python train.py --d_model=576 --n_kv_head=6 --d_mlp=1152 --norm="rmsnorm" --rope_fraction=1.0 --parallel_block=false --init_std_up=0.0169 --seq_len=512 --steps=7950 --dataset="wikipedia_en"
Each number is 200 + 30 x the weight over its row's rms, rounded and kept within 0 to 999. Layers, rows and columns count from 0. The size before them is the row's rms in percent of the matrix's.

# down: layer 4 MLP down (transposed), 1152x576, rms 0.0846, rows 290-292, columns 0-143
# gate: layer 4 MLP gate, 1152x576, rms 0.0615, rows 291-293, columns 0-143
# up: layer 4 MLP up, 1152x576, rms 0.0639, rows 291-293, columns 0-143
down290,102,191,146,248,149,177,199,201,148,242,180,171,158,168,143,235,204,225,184,183,205,182,223,222,193,152,256,158,182,197,136,168,216,164,195,146,188,148,196,233,212,193,183,236,182,217,188,199,205,206,184,187,216,245,157,244,201,201,208,247,182,190,253,263,183,211,194,175,221,198,220,206,205,181,199,186,137,157,198,179,195,226,207,140,215,213,225,232,208,201,175,196,173,194,210,160,211,179,150,197,236,227,221,200,206,221,179,260,188,230,188,241,158,223,167,217,255,216,189,241,218,184,165,175,175,233,219,209,197,143,153,209,165,215,224,202,200,199,207,188,180,221,234,197,219
gate291,103,205,241,133,225,190,196,173,196,198,140,172,203,217,192,154,195,221,262,176,227,211,214,269,182,232,238,210,182,241,177,159,198,181,215,212,245,249,257,234,214,215,131,234,171,252,204,185,192,190,224,190,225,217,131,196,262,201,262,154,177,188,220,209,185,163,116,167,180,228,151,239,218,203,155,207,190,167,194,214,136,171,209,207,241,175,195,163,208,194,212,165,197,194,220,208,181,172,210,242,217,204,193,204,216,170,158,209,191,219,213,183,233,228,220,254,190,198,193,193,249,232,227,177,198,178,167,172,211,167,230,181,158,171,195,196,233,236,193,223,241,198,257,200,164
up291,106,229,223,202,208,174,222,195,167,140,207,203,216,184,160,215,205,196,243,200,204,171,241,134,156,196,191,195,191,154,174,241,221,222,187,186,184,229,215,240,283,188,198,253,252,147,224,191,199,219,229,255,212,192,183,223,189,206,210,172,219,252,191,187,186,214,192,222,231,209,217,145,217,178,184,186,156,231,169,219,230,179,210,215,151,192,173,232,185,220,204,199,216,174,221,193,215,206,240,205,208,134,207,175,179,225,184,169,194,165,201,212,227,203,232,205,199,210,222,172,150,195,204,141,266,197,180,180,195,194,241,175,230,219,257,184,173,225,144,161,198,230,218,155,215
down291,105,237,179,180,179,194,226,152,231,184,165,214,188,197,164,197,204,131,244,264,190,223,216,167,159,192,226,179,137,215,182,249,179,198,202,187,122,178,178,185,202,178,205,189,187,190,218,167,191,209,228,204,234,149,194,252,222,200,180,219,167,210,186,212,212,192,239,193,210,191,220,157,254,233,206,166,175,222,213,187,188,200,166,184,227,169,129,212,216,188,234,199,252,213,213,183,216,181,237,202,231,195,213,255,214,261,198,180,133,186,249,208,237,223,209,159,209,191,202,180,211,208,203,188,234,233,221,186,224,194,195,223,203,188,161,184,223,221,148,205,224,195,207,227,220
gate292,103,212,177,194,155,196,227,212,234,269,220,165,206,174,222,142,216,237,184,163,164,235,185,220,210,183,170,227,180,226,196,184,188,133,215,202,222,196,229,187,182,150,211,175,192,275,168,226,169,134,187,229,211,229,178,190,185,219,118,194,187,191,219,167,215,189,198,222,115,122,201,233,176,249,244,224,187,167,240,199,192,207,173,167,202,145,211,164,193,235,259,245,142,202,187,202,220,177,232,172,173,156,207,198,237,222,219,188,187,207,154,223,243,237,196,198,176,201,107,236,204,217,222,208,209,127,190,175,203,274,209,264,150,175,190,236,181,209,214,207,202,167,210,168,132
up292,101,204,195,212,221,226,243,187,200,200,209,224,214,161,172,161,189,138,208,234,227,254,203,151,225,226,250,195,229,155,268,166,193,204,209,152,180,265,191,252,199,206,204,269,169,197,142,213,202,168,230,186,244,210,218,215,188,164,206,236,216,206,221,181,211,185,231,178,193,191,211,230,233,223,221,212,265,194,203,193,192,187,214,183,211,263,210,204,186,205,183,195,172,217,161,201,211,238,254,166,175,242,220,224,206,172,178,206,151,156,229,244,160,167,210,216,200,153,188,171,202,246,204,238,196,173,192,156,221,245,203,183,189,182,208,198,204,183,232,245,196,156,186,229,155
down292,102,213,230,250,214,243,128,232,159,247,152,156,210,179,194,177,190,241,224,261,209,159,189,203,169,227,203,179,189,158,165,180,202,152,184,185,190,222,182,238,232,175,198,215,178,187,169,190,186,270,197,181,228,213,258,198,233,207,167,248,190,215,220,191,170,175,214,166,205,257,166,199,213,221,163,176,182,289,195,194,199,205,184,223,186,184,212,183,203,223,128,222,246,188,197,195,226,168,207,166,178,215,146,181,214,206,152,195,193,222,225,181,189,175,160,185,266,182,171,225,151,210,212,161,168,218,215,158,213,221,199,158,148,214,216,173,222,270,218,185,220,193,267,210,198
gate293,105,218,193,203,208,192,213,219,153,245,253,210,204,226,201,195,157,201,166,224,163,185,227,203,211,199,202,205,230,216,245,157,242,228,148,226,253,198,214,176,240,182,243,202,203,242,204,166,161,197,186,176,191,218,221,198,200,158,188,187,156,211,158,242,218,167,214,207,255,196,172,219,223,212,183,260,202,192,208,226,249,165,161,168,209,241,200,202,158,234,178,147,210,200,239,193,183,198,233,260,198,193,185,170,166,226,220,231,239,180,142,142,156,172,197,139,173,280,219,179,186,227,210,247,210,213,146,166,236,223,165,186,215,177,252,221,192,198,222,232,149,192,222,241,199
up293,104,194,180,225,187,188,231,194,184,209,235,188,186,200,182,214,183,207,177,173,226,146,185,183,162,191,175,179,188,192,226,216,261,203,120,220,197,196,196,175,146,240,210,171,207,230,236,217,149,209,169,182,220,173,231,224,195,187,250,189,190,216,212,221,144,197,219,184,224,189,171,226,177,219,244,186,170,184,241,215,207,210,227,139,187,225,199,228,223,242,151,168,223,192,264,214,195,189,188,191,198,221,222,240,180,264,185,217,172,174,231,166,205,161,189,166,151,222,192,134,236,250,252,282,218,212,204,210,215,226,192,229,244,190,239,244,190,224,230,256,193,223,183,206,186